Part of a small language model's weights.
Training: a variant of SOAP for these matrices, 727M tokens, 2773 steps.
Each number is 200 + 30 x the weight over its row's rms, rounded and kept within 0 to 999. Layers, rows and columns count from 0. The size before them is the row's rms in percent of the matrix's.

# layer 5 attention output (transposed), 320x640, rms 0.0412, rows 48-63, columns 480-639
086,237,241,219,195,226,244,172,287,189,192,222,171,205,208,237,208,167,180,209,152,237,198,98,167,195,218,183,191,226,223,256,167,154,221,238,220,190,207,223,233,198,224,206,193,214,258,231,170,197,225,149,150,190,213,204,212,249,182,208,175,174,207,163,197,223,265,196,211,227,188,237,252,176,213,170,226,211,184,183,222,178,187,235,188,219,224,203,216,179,230,224,155,216,208,161,220,238,166,186,209,223,218,249,230,185,242,217,235,208,248,234,182,233,221,172,186,157,217,161,213,257,195,202,203,201,246,198,222,225,210,249,205,218,237,124,171,203,172,164,165,180,188,210,235,181,137,215,197,240,190,198,155,147,201,202,164,233,189,216,198
090,203,224,212,159,149,152,207,219,180,152,190,181,222,195,193,201,231,216,203,166,213,192,183,153,241,169,186,211,214,242,232,171,154,133,158,196,228,187,162,169,170,177,202,214,184,251,165,143,195,209,219,170,218,215,139,208,165,189,243,212,211,239,173,216,219,186,180,189,190,195,204,218,214,207,260,169,243,172,186,239,203,185,192,207,145,225,189,218,188,211,162,197,199,175,185,192,195,173,195,154,244,187,190,258,191,209,167,172,176,201,242,229,182,189,161,178,193,238,236,216,198,213,194,200,175,195,188,192,235,201,185,194,207,218,216,218,158,219,175,203,210,147,161,192,157,169,240,196,217,158,207,271,234,122,183,208,206,221,168,210
091,176,203,194,186,180,241,189,241,213,207,242,248,200,199,316,157,218,214,242,180,179,191,232,178,196,158,250,151,222,183,232,257,166,231,209,194,245,190,144,185,209,232,167,191,173,186,166,200,251,181,192,214,173,151,167,173,238,245,218,163,155,211,207,172,213,220,213,181,224,209,244,186,192,185,156,188,242,178,196,169,235,215,167,197,192,181,206,217,144,212,184,183,187,201,189,261,247,231,167,192,163,243,149,225,210,213,173,211,114,218,207,201,232,204,198,192,220,205,206,186,202,185,181,188,213,183,224,178,226,222,172,231,175,160,204,239,190,229,173,138,236,244,232,221,197,266,148,193,153,195,187,194,154,193,218,207,177,229,174,232
089,170,231,215,209,204,205,142,179,199,222,178,166,200,188,235,166,205,194,208,202,164,191,228,225,236,178,136,196,194,194,161,212,148,206,261,205,165,220,218,192,209,132,163,165,181,187,230,195,158,234,222,193,222,202,194,251,163,253,191,180,201,196,195,213,132,224,229,191,197,199,213,186,215,184,221,204,199,147,215,190,151,141,164,201,205,171,238,187,187,230,159,191,176,175,228,190,184,162,184,199,252,215,269,175,206,286,247,136,202,208,224,226,144,183,218,188,215,156,156,251,182,163,215,213,255,189,158,203,199,199,209,188,132,151,201,234,172,157,197,228,239,217,226,210,213,191,210,185,200,182,184,215,227,202,183,191,187,189,177,240
088,131,205,180,176,199,173,178,231,206,222,216,126,199,188,151,213,227,182,139,164,206,245,196,295,194,194,197,193,219,182,144,223,218,213,195,194,147,157,238,214,151,145,226,238,219,232,133,166,217,162,165,219,163,228,171,249,185,199,221,188,210,260,193,177,165,215,209,234,251,187,232,192,176,198,228,219,233,162,194,199,192,164,198,159,175,214,217,173,202,170,206,212,198,255,226,162,242,265,152,237,144,204,250,191,202,160,179,234,139,170,192,152,216,147,153,234,235,230,162,200,188,207,159,187,196,236,250,207,237,271,158,159,228,202,216,216,185,177,195,188,210,224,193,170,211,261,195,139,219,217,194,229,188,197,219,217,195,160,193,194
084,168,185,183,199,204,199,238,153,247,183,246,186,174,219,247,181,190,175,237,251,266,183,185,145,178,208,189,181,189,226,166,196,185,249,251,231,176,197,179,220,215,169,231,196,232,130,216,233,168,190,198,196,213,158,234,170,189,237,182,176,186,229,187,226,144,179,199,198,251,176,190,173,183,194,166,140,193,161,187,178,240,185,174,181,237,268,142,184,177,203,168,204,145,204,234,187,176,172,218,218,208,225,180,188,198,212,165,207,172,210,169,214,204,183,170,199,148,164,254,198,230,230,191,172,223,218,196,205,219,262,217,209,169,161,190,217,233,195,223,190,157,213,188,216,184,213,191,244,185,174,118,219,175,228,193,223,189,195,153,236
086,244,155,168,157,179,244,201,247,233,162,166,216,201,205,141,176,188,264,140,163,194,194,196,196,225,234,161,191,158,174,181,240,204,201,173,240,187,190,269,164,171,222,209,212,224,252,128,170,179,202,188,207,157,181,221,238,216,159,223,195,205,197,201,160,225,216,201,201,206,202,173,227,204,216,140,218,182,191,254,184,203,242,252,171,204,176,162,201,209,212,161,237,193,219,177,195,160,175,152,152,180,187,254,181,235,185,238,193,245,212,192,177,221,163,173,209,209,155,173,269,215,225,188,206,210,183,163,175,240,202,187,192,188,217,145,193,222,222,172,218,160,249,188,191,220,184,219,189,180,221,194,192,195,193,184,216,223,208,207,199
089,202,203,234,210,191,181,216,192,143,186,167,118,229,172,195,213,167,215,221,165,143,155,227,197,189,144,264,205,163,219,189,197,143,170,153,224,191,226,206,196,178,212,188,160,254,212,138,178,187,206,227,256,247,195,164,170,214,228,187,181,172,208,207,242,193,198,210,247,178,181,133,248,199,198,174,270,206,229,172,129,187,231,221,187,147,179,149,188,173,261,229,133,226,168,244,231,162,229,204,174,175,208,220,264,210,155,204,184,158,201,222,184,152,217,149,239,141,152,255,165,140,243,189,224,156,186,181,180,190,235,180,151,232,227,193,198,226,269,148,143,166,199,193,219,198,186,121,201,227,179,165,170,237,130,214,202,210,158,204,121
088,197,157,222,161,207,216,228,171,233,216,184,191,213,202,155,174,237,182,188,233,195,258,205,207,188,171,167,231,255,203,182,184,202,199,173,212,172,177,134,221,189,201,232,193,205,209,168,211,212,196,260,194,186,173,204,175,228,137,221,198,209,150,175,246,203,165,152,208,242,150,177,227,205,201,228,157,246,196,155,196,184,230,233,182,184,119,173,224,241,217,158,195,165,220,239,164,186,158,199,210,211,190,171,217,161,246,235,173,254,212,149,160,210,160,205,191,205,208,213,205,195,181,193,198,173,199,211,192,123,180,260,181,233,257,215,199,238,264,230,178,208,227,157,186,172,230,197,224,170,225,202,217,221,253,213,168,191,169,126,188
085,218,239,221,201,248,239,174,166,186,149,223,210,205,222,146,196,216,177,175,204,154,197,195,220,184,213,185,207,153,225,170,218,223,167,214,176,208,169,183,220,172,201,223,181,210,211,163,185,183,203,123,203,237,191,197,204,191,233,199,183,184,190,216,233,191,235,194,209,108,211,190,218,245,225,230,272,207,159,224,233,262,184,280,201,250,246,136,176,209,205,224,225,259,204,233,220,140,179,172,163,185,217,165,168,185,195,232,190,191,207,255,181,187,213,187,194,222,192,211,174,234,207,218,175,212,205,218,201,173,214,191,210,174,173,199,153,164,167,213,204,191,236,210,197,161,200,185,181,217,190,224,216,186,157,190,179,162,194,186,164
085,192,191,280,170,196,170,203,222,198,220,211,189,218,172,266,196,215,162,235,241,178,218,231,154,125,245,194,223,197,133,223,197,156,218,127,228,201,216,184,243,178,196,179,214,147,221,178,206,191,174,157,224,198,174,142,236,257,200,135,156,244,221,196,195,188,191,172,197,166,184,187,232,209,185,188,140,214,184,206,200,168,183,202,135,183,202,203,200,252,176,189,268,151,231,221,177,172,242,216,203,195,219,153,192,183,285,206,239,191,260,195,235,220,210,201,219,166,200,175,231,196,153,215,206,160,206,191,181,210,199,195,223,187,171,251,223,182,227,194,222,255,176,192,197,147,148,192,202,180,108,210,206,233,206,226,199,152,174,213,171
086,190,179,193,209,207,203,225,238,216,203,192,195,213,218,142,235,172,165,189,228,220,227,215,219,206,223,155,133,214,186,239,197,205,233,146,235,225,176,203,191,212,214,190,210,209,198,172,175,209,231,174,217,208,180,194,216,188,257,186,207,150,234,169,222,218,143,175,234,216,170,203,193,221,203,260,178,165,165,226,205,201,230,223,204,166,241,217,215,199,213,239,186,167,204,191,199,205,152,228,131,199,214,205,188,220,163,185,158,174,182,174,177,191,178,225,186,230,175,167,173,202,199,190,206,193,222,240,137,251,209,229,188,275,237,206,179,213,282,225,208,173,141,195,224,165,213,221,194,220,180,191,213,224,223,167,242,198,206,213,231
092,156,217,201,231,205,163,229,201,225,190,213,210,191,216,161,199,156,223,151,123,180,190,205,250,261,215,236,169,215,168,198,271,220,139,183,165,215,205,162,231,237,147,211,222,170,185,218,220,198,225,189,192,209,160,197,276,173,197,257,179,206,212,222,222,223,181,210,229,174,256,170,234,224,184,198,176,256,186,158,140,196,203,206,291,203,138,212,242,171,176,199,230,235,225,238,192,215,203,259,230,194,142,165,204,188,217,196,178,138,176,224,259,189,170,240,210,227,223,205,214,218,146,211,200,187,154,217,233,163,153,211,238,181,209,156,182,214,226,192,242,195,227,190,206,181,209,152,209,154,213,161,168,198,150,173,228,207,206,202,176
089,239,172,244,190,192,164,220,194,215,187,240,207,183,215,142,169,228,212,218,243,203,212,214,177,218,219,204,226,138,190,167,269,197,180,205,214,209,196,221,211,166,265,214,217,168,208,189,178,180,261,224,172,217,208,208,235,204,219,180,204,194,183,252,238,185,162,196,204,200,211,138,223,181,190,211,202,200,181,169,170,200,257,256,232,220,260,223,214,233,180,232,177,190,142,217,218,176,160,175,208,239,189,202,189,219,243,219,232,190,197,197,201,182,173,192,240,207,205,202,214,125,239,136,265,197,246,237,205,229,218,226,176,170,212,239,204,220,279,245,195,160,217,199,239,228,208,211,202,216,167,148,235,203,183,184,196,190,162,222,185
087,190,260,147,240,174,159,170,197,230,154,149,221,199,189,210,209,198,188,178,192,205,190,147,209,208,189,269,190,234,231,218,210,243,263,171,194,195,192,186,227,181,194,238,181,151,191,232,155,212,221,243,188,224,151,176,209,181,228,226,230,231,211,169,171,227,173,262,272,240,222,254,219,251,144,239,201,159,189,254,146,180,205,215,197,237,159,181,211,232,172,223,144,174,169,252,196,180,210,177,231,212,198,174,214,234,215,197,121,194,236,165,197,152,182,182,250,132,162,247,187,202,197,184,268,204,226,174,173,202,207,221,221,181,201,195,187,180,223,158,127,195,212,213,172,185,213,230,178,179,199,179,249,194,205,190,179,190,211,200,207
087,249,186,181,215,184,194,215,206,198,203,180,176,166,239,197,222,206,208,203,216,192,250,197,191,126,201,250,186,187,192,206,245,143,244,221,222,155,202,151,138,187,166,177,211,164,174,158,191,256,228,195,151,176,209,210,229,223,216,185,204,242,193,180,202,196,178,203,166,203,208,220,198,225,219,237,220,214,140,176,166,208,207,217,198,238,243,204,239,213,210,228,186,163,185,227,175,211,208,135,214,209,201,208,195,193,211,137,216,245,268,193,215,205,217,213,170,203,203,160,198,212,158,231,165,230,232,205,231,237,179,144,173,244,231,199,251,195,210,219,207,243,166,226,172,240,245,139,181,168,168,202,214,218,218,187,199,178,206,223,192
# layer 5 attention value, 320x640, rms 0.0462, rows 49-63, columns 480-639
086,182,196,197,229,216,265,143,233,258,248,179,208,256,239,130,206,165,178,195,203,216,195,241,236,161,173,212,265,266,175,190,194,240,242,237,231,195,207,218,200,191,275,193,197,209,138,198,199,180,167,176,192,204,166,201,250,251,186,155,181,196,199,211,113,184,255,172,216,193,220,172,183,174,152,178,172,155,200,244,149,205,196,211,185,290,191,246,186,256,172,186,212,216,206,254,208,164,245,151,280,202,209,205,194,194,227,256,215,193,167,154,201,206,186,252,195,181,198,194,168,167,231,220,220,239,211,203,204,162,224,211,194,238,169,196,211,239,174,199,214,204,251,214,217,237,186,192,287,195,242,154,226,203,193,200,210,187,194,196,166
086,245,167,202,212,173,145,185,139,212,206,169,204,235,221,230,172,170,190,216,153,244,242,151,195,247,226,183,198,163,177,170,192,204,220,201,152,161,244,209,208,222,172,193,226,188,243,192,210,201,267,166,135,184,205,222,204,145,184,186,260,223,184,173,141,139,164,203,142,209,213,185,255,171,197,247,192,171,240,195,214,204,197,199,154,227,191,224,232,221,185,191,238,199,195,222,165,212,206,225,207,166,136,232,225,208,127,224,224,254,222,189,237,223,178,225,199,191,212,247,238,205,211,193,254,157,149,243,243,187,207,279,226,274,254,239,155,205,156,243,225,161,171,175,176,194,204,239,216,189,223,188,201,222,142,139,252,268,163,199,182
091,207,219,216,221,187,216,202,212,189,239,212,212,215,227,214,211,217,175,172,124,182,205,193,264,183,249,226,190,209,229,206,161,219,264,173,170,182,197,216,174,195,196,295,178,180,213,196,169,199,209,171,191,212,199,233,152,198,172,219,205,217,184,226,186,263,190,158,179,197,209,130,174,243,236,200,163,225,249,214,168,169,208,194,257,234,186,161,203,207,177,226,128,203,243,153,231,196,212,209,227,200,181,173,202,236,181,122,215,229,226,149,241,200,201,223,185,192,227,227,218,244,199,246,153,196,225,222,196,182,229,224,221,234,231,228,213,240,193,200,169,191,149,183,171,142,240,179,221,205,175,197,217,185,183,227,188,199,199,221,199
083,166,194,195,174,202,191,186,181,180,198,170,213,235,195,226,201,147,214,244,198,238,165,185,133,182,158,188,199,169,216,226,252,135,159,218,199,193,224,213,196,283,203,165,136,205,161,177,237,206,199,260,123,199,159,228,214,199,187,181,197,189,183,237,245,197,180,247,169,181,194,185,242,216,219,170,239,263,186,203,213,201,228,205,228,241,191,169,214,213,201,193,243,169,197,199,240,204,164,247,188,250,168,172,218,211,181,187,226,216,260,217,176,182,207,195,168,163,200,195,185,233,210,187,197,161,167,182,192,189,208,191,284,186,203,202,202,174,131,232,204,170,151,170,184,188,193,216,217,225,217,165,177,208,178,191,190,157,141,199,195
081,217,265,206,184,216,170,224,187,144,199,188,238,216,226,211,217,158,217,210,197,168,227,215,260,218,150,206,202,169,157,168,214,208,186,190,236,198,188,235,180,199,227,241,244,124,240,180,203,214,247,144,249,117,224,221,180,228,206,208,226,214,115,197,202,245,226,200,178,163,197,213,229,201,207,210,212,191,196,246,199,163,134,204,242,207,131,240,196,228,221,226,241,265,196,248,183,176,215,236,176,163,166,191,203,178,199,257,233,231,254,190,211,121,160,203,184,220,167,180,210,210,169,218,208,214,197,208,253,190,196,220,228,222,209,187,232,216,228,158,198,232,177,226,168,256,192,214,219,192,256,238,148,205,196,227,162,161,194,223,175
085,211,198,175,191,155,215,236,181,148,190,197,222,182,218,241,240,202,170,234,193,203,231,244,164,168,149,210,237,217,213,153,162,222,144,178,159,163,237,193,201,228,219,184,171,168,170,260,236,230,225,197,271,234,244,159,191,208,233,208,245,194,244,185,217,191,141,228,169,167,228,227,161,200,175,288,190,212,174,196,168,220,193,192,209,147,208,185,175,176,180,239,160,190,190,248,196,209,136,232,225,217,239,168,184,207,173,202,244,151,175,223,225,219,208,202,187,196,235,209,222,205,172,235,170,177,190,184,226,229,193,198,207,173,155,187,214,202,203,216,214,232,179,246,141,209,175,207,204,251,206,208,167,230,224,243,233,174,208,181,183
093,163,152,252,194,198,178,216,213,220,217,228,294,242,205,177,227,224,171,209,217,214,146,210,217,182,172,179,165,226,187,161,201,272,257,182,193,174,193,211,187,233,196,193,187,156,169,255,237,190,234,208,178,193,195,254,187,156,236,210,174,211,205,182,198,204,218,177,142,230,213,263,262,191,202,209,162,173,169,205,244,263,205,179,158,220,179,243,188,196,143,165,231,201,171,169,242,171,139,216,217,182,188,195,149,158,208,209,211,262,219,210,209,246,166,236,149,234,199,175,219,200,207,245,216,156,190,208,172,241,206,169,243,228,173,179,257,195,247,192,231,196,167,190,209,207,167,189,157,236,278,212,229,213,178,177,176,217,218,235,264
091,232,233,265,227,231,266,175,224,203,219,200,206,209,214,185,169,166,183,152,155,230,213,164,259,216,186,197,230,133,212,215,173,227,170,145,157,212,192,152,220,204,237,188,213,154,197,162,246,187,211,162,220,201,239,217,190,190,170,236,165,227,257,227,240,184,243,221,176,169,194,198,158,173,208,186,197,268,175,191,176,186,169,151,227,253,224,195,233,230,185,278,191,227,197,197,219,202,227,260,185,180,220,216,232,208,239,191,251,156,233,249,227,195,200,168,277,188,245,210,194,234,206,221,226,196,210,213,134,236,206,168,186,184,193,230,157,207,119,195,194,170,158,245,207,177,197,182,181,142,171,188,172,179,178,215,164,234,176,247,171
086,213,152,213,225,126,182,189,161,187,180,159,205,217,192,201,246,175,186,197,179,233,233,250,144,155,211,220,226,223,174,196,178,216,224,222,255,196,212,298,137,155,188,178,213,222,181,237,177,196,209,210,175,127,216,201,212,189,252,219,165,168,203,201,196,218,153,212,237,215,208,218,194,153,202,213,225,160,179,204,186,213,245,245,196,220,199,192,206,207,223,188,167,240,231,209,162,211,218,206,166,183,169,219,156,187,156,217,210,185,213,160,178,228,139,231,187,183,179,230,248,155,159,207,164,187,232,161,228,234,199,138,171,218,183,189,239,236,203,186,184,247,198,222,207,208,177,175,244,204,204,198,204,228,265,264,176,205,246,196,192
084,180,236,142,230,240,198,175,175,218,245,202,250,192,219,184,174,182,189,187,194,211,218,175,226,262,188,219,177,194,219,248,183,228,179,225,180,159,192,192,194,215,218,195,227,188,187,199,201,202,205,217,190,165,214,206,191,170,173,214,235,189,173,193,218,133,222,187,215,253,236,180,216,185,210,156,219,214,195,160,196,188,202,179,236,213,204,159,179,225,175,225,203,215,190,194,219,218,206,191,156,193,182,236,256,183,179,223,180,249,133,178,158,184,241,209,191,219,218,250,180,212,270,161,205,228,233,196,206,219,178,184,185,193,211,171,159,227,176,186,153,209,176,212,225,269,276,243,226,197,172,158,188,198,187,159,168,223,121,197,232
082,220,247,241,206,184,255,146,171,165,189,260,237,188,191,202,184,245,259,259,170,185,203,200,215,179,239,228,175,199,193,161,193,236,181,194,204,228,241,191,186,190,178,241,151,231,180,197,193,195,191,219,233,236,182,170,205,146,233,213,211,169,187,222,151,222,240,222,198,132,238,160,181,154,188,162,287,224,246,138,194,182,198,199,217,231,209,169,232,284,221,192,182,229,176,207,222,203,209,207,268,145,197,207,206,202,214,215,229,229,211,266,194,154,178,180,170,131,203,214,209,207,240,234,170,204,186,150,180,156,161,174,171,176,176,182,228,270,157,207,162,221,227,227,222,209,278,147,192,177,197,203,189,208,226,235,146,249,214,157,197
091,196,188,179,180,214,232,198,227,134,205,156,239,207,227,166,182,207,196,180,252,186,187,177,128,149,183,154,227,129,201,189,158,224,231,188,213,173,196,218,222,177,227,158,155,193,200,215,194,170,192,157,181,179,247,231,126,186,257,182,214,204,192,189,215,220,192,208,202,186,165,209,186,231,211,240,197,161,186,229,222,200,203,177,159,180,242,196,249,218,242,209,160,220,195,260,214,186,201,191,159,177,197,217,162,203,163,222,198,205,227,169,228,217,235,174,181,195,168,194,169,145,211,202,186,246,204,190,211,224,192,229,204,222,192,243,190,114,220,217,166,172,217,190,227,159,204,236,185,201,196,240,200,204,211,192,202,182,153,186,179
080,204,228,166,185,229,183,225,222,182,198,206,231,206,205,174,270,201,157,160,190,189,241,211,166,162,157,183,181,214,170,257,165,167,254,177,226,243,190,238,204,209,217,221,176,203,211,179,232,216,146,143,242,184,203,226,214,171,237,190,179,210,194,159,190,245,184,210,202,215,188,210,139,187,205,172,182,157,177,209,228,187,83,188,186,189,180,163,165,208,211,190,194,187,236,147,181,162,176,229,172,110,214,172,163,190,168,243,209,225,200,277,191,188,215,219,220,179,136,122,182,198,196,196,177,207,116,197,228,210,157,188,238,165,200,252,198,178,226,203,188,196,181,200,185,175,183,194,240,228,168,219,185,230,223,191,190,162,225,201,201
083,194,165,253,224,270,261,207,200,214,178,207,191,186,182,214,189,182,171,215,267,190,209,241,192,199,168,205,239,189,139,190,163,157,223,229,190,208,217,231,154,165,207,186,186,211,184,172,255,166,216,202,187,201,221,174,253,276,223,195,182,205,175,197,196,171,196,184,161,209,207,207,196,191,258,193,188,254,174,178,205,211,219,184,244,165,231,177,203,206,230,185,240,173,230,169,180,201,210,184,164,191,198,214,184,176,136,227,236,155,188,267,186,190,215,116,189,234,178,166,191,213,223,214,255,194,176,243,232,206,212,173,239,161,198,177,184,206,246,237,228,238,188,188,203,228,208,148,223,241,209,220,193,193,215,221,176,174,239,160,180
084,175,190,147,241,225,195,179,193,196,217,190,188,195,166,168,236,182,231,210,203,206,160,205,223,211,172,202,218,224,179,246,186,217,124,192,197,230,149,162,266,199,217,202,208,160,206,196,266,181,209,231,207,196,181,223,191,203,235,211,191,197,226,218,174,193,198,224,192,223,220,196,187,157,188,198,181,204,191,174,255,193,218,206,202,259,223,174,191,213,157,202,169,159,209,148,231,199,232,249,251,197,205,236,238,193,230,222,165,194,247,201,167,146,207,138,249,194,232,245,173,144,232,199,216,156,214,154,202,192,247,175,214,180,145,224,188,199,192,194,198,154,243,226,197,197,143,217,199,224,245,218,178,165,138,199,208,191,202,136,195
# layer 5 attention query, 320x640, rms 0.0461, rows 64-70, columns 480-639
106,160,205,194,220,215,201,164,265,205,252,206,195,221,144,202,251,242,168,219,167,214,185,227,188,221,218,170,181,151,202,204,205,192,216,173,163,221,174,179,179,202,192,209,215,224,246,182,195,172,230,203,188,175,202,167,196,191,238,170,197,223,205,178,224,205,203,159,193,191,218,167,228,215,210,209,149,198,241,217,205,172,196,204,182,227,218,240,157,200,182,123,277,180,208,178,213,208,234,141,166,158,198,196,178,166,197,189,174,177,249,153,193,207,181,191,242,235,206,179,211,213,149,181,224,237,242,209,195,206,246,151,222,155,196,171,114,142,182,157,218,212,194,172,203,197,221,184,216,195,210,181,182,200,215,170,182,195,193,224,154
105,209,124,192,203,167,253,186,175,211,193,208,189,185,235,156,193,204,199,167,194,127,170,230,167,231,183,223,162,259,172,153,223,202,191,213,206,205,144,231,212,248,197,236,208,214,201,226,238,204,195,151,148,177,227,182,252,226,238,220,178,213,165,211,249,216,191,210,177,248,202,171,186,155,156,140,171,234,174,241,191,212,162,184,219,233,184,254,199,230,144,179,153,184,213,208,213,271,198,233,181,144,203,170,176,177,220,186,178,196,237,169,213,188,203,139,178,203,199,251,230,191,208,183,261,137,231,181,213,224,191,200,183,181,226,198,191,171,226,198,194,201,187,153,208,178,227,200,197,206,167,207,238,201,208,164,126,172,227,135,160
101,171,201,292,206,225,191,148,200,154,222,184,208,173,137,202,237,230,197,195,197,154,243,248,219,194,219,185,221,197,169,199,199,196,191,192,124,158,181,215,165,179,205,268,229,193,226,245,146,285,194,216,201,217,209,207,208,213,196,207,199,146,161,180,161,189,227,204,174,232,185,180,198,168,239,166,258,189,195,206,179,237,237,206,215,163,190,197,231,167,186,215,198,230,202,189,179,146,266,205,182,208,161,210,195,201,206,177,201,174,160,221,207,228,180,254,258,211,220,199,221,137,209,154,217,248,142,240,210,205,175,180,213,225,221,205,183,204,175,192,222,204,143,189,239,162,183,208,208,204,212,231,147,239,159,179,190,204,165,193,217
107,227,165,203,193,230,213,183,233,190,241,184,196,237,172,167,174,185,193,197,203,235,212,234,203,163,255,193,175,205,208,226,195,139,180,197,242,255,142,178,190,172,200,195,241,237,193,227,205,143,197,196,173,224,199,156,187,216,186,152,190,150,262,216,184,155,196,154,169,223,229,207,191,170,147,167,189,213,176,177,130,186,211,193,261,160,176,171,198,203,165,209,239,245,217,202,160,220,183,181,209,200,206,224,230,168,195,193,228,192,237,238,225,168,156,190,173,227,155,214,233,225,241,224,202,215,169,207,204,189,187,201,190,218,156,228,210,213,213,217,230,222,186,199,122,226,220,230,203,202,262,214,215,207,150,229,234,187,211,238,194
101,190,234,205,167,220,180,184,225,192,173,241,186,206,200,208,208,213,161,208,176,196,146,205,195,213,185,227,208,186,194,183,204,230,235,164,183,172,153,213,171,174,204,165,203,171,234,183,260,133,155,227,147,237,233,169,145,227,160,168,229,232,187,209,178,229,179,214,214,216,213,165,139,180,163,127,178,191,201,188,200,191,187,212,198,210,204,165,196,228,188,195,205,254,186,268,176,174,234,192,240,257,249,157,240,135,231,215,198,223,203,231,212,212,207,179,162,244,291,147,185,135,216,226,234,206,254,143,183,198,210,147,230,158,287,198,187,208,181,174,254,147,247,198,189,219,216,201,199,229,247,200,215,186,231,221,241,181,187,198,203
107,211,225,221,195,199,163,217,215,212,222,142,197,181,210,210,196,164,195,198,232,253,200,202,208,203,199,186,164,223,179,162,225,235,174,141,219,226,181,235,181,242,225,211,176,203,200,254,179,174,166,212,254,256,166,196,209,174,236,200,179,171,184,204,211,301,159,181,193,217,220,176,243,176,191,165,218,187,224,211,237,155,178,164,260,182,228,151,206,236,256,212,182,157,153,182,165,191,216,194,132,235,245,210,244,140,206,181,203,211,138,206,165,159,189,233,175,211,234,200,235,175,156,192,224,203,143,146,172,179,220,222,169,191,191,191,180,184,193,180,222,212,259,193,214,198,162,222,239,212,189,253,217,161,118,216,182,249,227,203,181
105,180,203,168,214,207,182,166,214,234,225,244,161,141,201,245,233,226,166,193,279,233,166,210,170,202,231,200,202,241,176,223,234,221,226,208,193,141,143,231,150,188,201,235,213,207,254,237,193,245,189,152,181,178,193,187,207,252,243,197,200,151,194,242,213,234,181,227,161,237,130,219,199,228,224,208,207,193,189,154,226,196,181,195,194,230,237,222,182,228,169,226,179,191,196,208,176,193,258,235,189,190,148,217,208,179,202,157,194,183,245,194,187,224,186,198,226,216,161,192,199,192,216,192,187,202,161,157,286,242,162,206,154,182,230,208,215,221,217,229,190,215,217,149,235,196,187,205,200,188,210,203,246,155,160,212,206,215,180,181,193
# layer 5 attention key, 320x640, rms 0.0484, rows 64-69, columns 480-639
106,142,220,182,180,190,169,183,219,190,198,184,144,192,204,212,186,200,186,205,175,157,226,172,228,203,220,187,231,183,192,193,217,203,195,207,239,213,261,240,178,148,213,157,187,124,179,184,158,222,204,191,231,228,218,194,182,251,267,197,242,175,220,222,177,181,243,176,215,234,205,246,143,191,221,225,149,197,217,192,215,201,198,214,129,274,219,186,207,224,189,216,128,193,159,198,169,176,208,138,221,209,167,232,175,125,165,173,206,232,209,201,215,198,249,175,198,225,287,135,166,210,241,184,145,216,193,232,273,242,196,163,177,148,207,226,188,211,184,189,186,206,197,215,211,207,231,170,196,187,206,167,202,230,161,152,233,154,250,197,210
112,200,218,181,172,194,214,182,218,189,191,210,159,194,178,155,205,175,182,154,205,224,192,227,245,258,168,155,201,194,173,158,188,189,214,223,223,238,199,233,227,210,304,207,177,188,188,259,201,173,223,193,143,234,176,219,161,198,219,249,211,164,202,208,224,186,262,180,210,239,240,170,148,228,204,159,230,216,161,253,193,188,214,226,184,198,213,228,204,192,184,244,203,195,210,181,211,203,230,159,172,209,194,197,203,239,218,240,145,175,183,221,183,190,194,206,217,200,238,155,127,242,248,205,239,204,214,225,232,151,181,195,207,201,169,214,181,179,185,209,240,206,235,209,223,191,245,209,159,198,181,157,202,166,165,205,185,184,226,235,238
106,180,197,219,202,175,199,175,191,201,199,173,209,166,169,145,233,124,187,189,194,245,206,166,135,194,144,179,250,237,167,208,221,176,167,148,197,209,200,205,209,158,178,192,193,238,185,219,178,229,230,219,244,174,219,159,209,177,196,257,244,159,197,227,191,228,208,205,181,209,196,197,231,187,190,189,214,203,215,218,160,198,208,188,166,172,193,122,162,183,152,194,227,219,214,255,222,191,179,238,197,252,191,190,161,205,230,203,191,134,213,234,202,179,182,171,137,230,174,167,200,171,174,196,227,233,199,220,213,213,165,186,193,173,179,220,208,222,220,206,180,145,207,198,161,194,169,116,223,239,212,191,178,193,185,174,125,227,213,153,184
114,224,110,218,170,206,185,162,183,230,244,175,189,198,224,203,153,182,208,182,181,160,224,245,177,139,229,187,208,210,249,125,193,193,107,191,203,191,170,118,211,182,186,149,218,199,196,201,194,179,225,210,195,233,234,161,196,188,173,155,215,185,211,249,181,206,166,153,195,158,245,186,212,210,176,235,125,208,207,181,174,217,194,169,246,242,173,211,167,213,164,172,222,204,151,204,240,241,225,168,174,201,210,218,158,173,140,251,174,220,224,192,163,212,209,224,147,249,219,224,233,209,208,252,214,163,185,172,210,168,163,229,128,233,211,210,205,238,177,198,206,195,185,238,223,255,199,253,228,191,172,176,225,193,175,199,248,204,200,160,140
106,206,222,248,253,208,215,212,199,198,167,205,206,175,229,181,203,197,202,262,203,218,175,204,202,190,250,247,222,241,181,175,201,229,169,168,178,223,247,105,142,229,221,178,202,132,205,199,218,117,160,202,151,272,173,202,238,243,202,188,243,201,185,176,204,208,170,212,192,212,192,170,195,199,188,175,156,210,202,191,147,200,200,213,179,228,175,187,194,213,214,218,197,172,208,194,155,172,224,198,221,220,221,204,199,191,206,215,222,189,178,205,106,120,224,220,230,237,233,173,174,186,242,227,155,248,186,231,218,221,175,250,174,172,208,191,253,156,189,165,158,166,191,172,176,202,208,220,144,234,224,223,219,192,211,220,224,218,233,189,246
110,197,230,222,197,201,245,207,190,195,193,197,189,112,237,181,229,224,201,218,213,224,190,205,196,212,210,279,120,192,197,215,241,225,165,150,148,198,221,225,176,174,166,195,230,191,233,213,208,211,107,239,175,143,202,225,235,217,196,216,214,166,180,236,195,172,228,161,191,204,223,160,204,187,197,163,209,235,151,204,158,246,158,182,199,195,206,182,157,192,213,191,193,196,196,247,203,195,152,150,177,232,135,111,187,175,217,143,252,214,180,218,232,192,194,177,219,227,168,238,228,229,224,147,264,194,269,177,222,213,211,243,210,186,190,227,184,171,180,211,232,201,216,236,199,208,172,241,249,190,185,244,188,198,185,203,197,186,200,236,190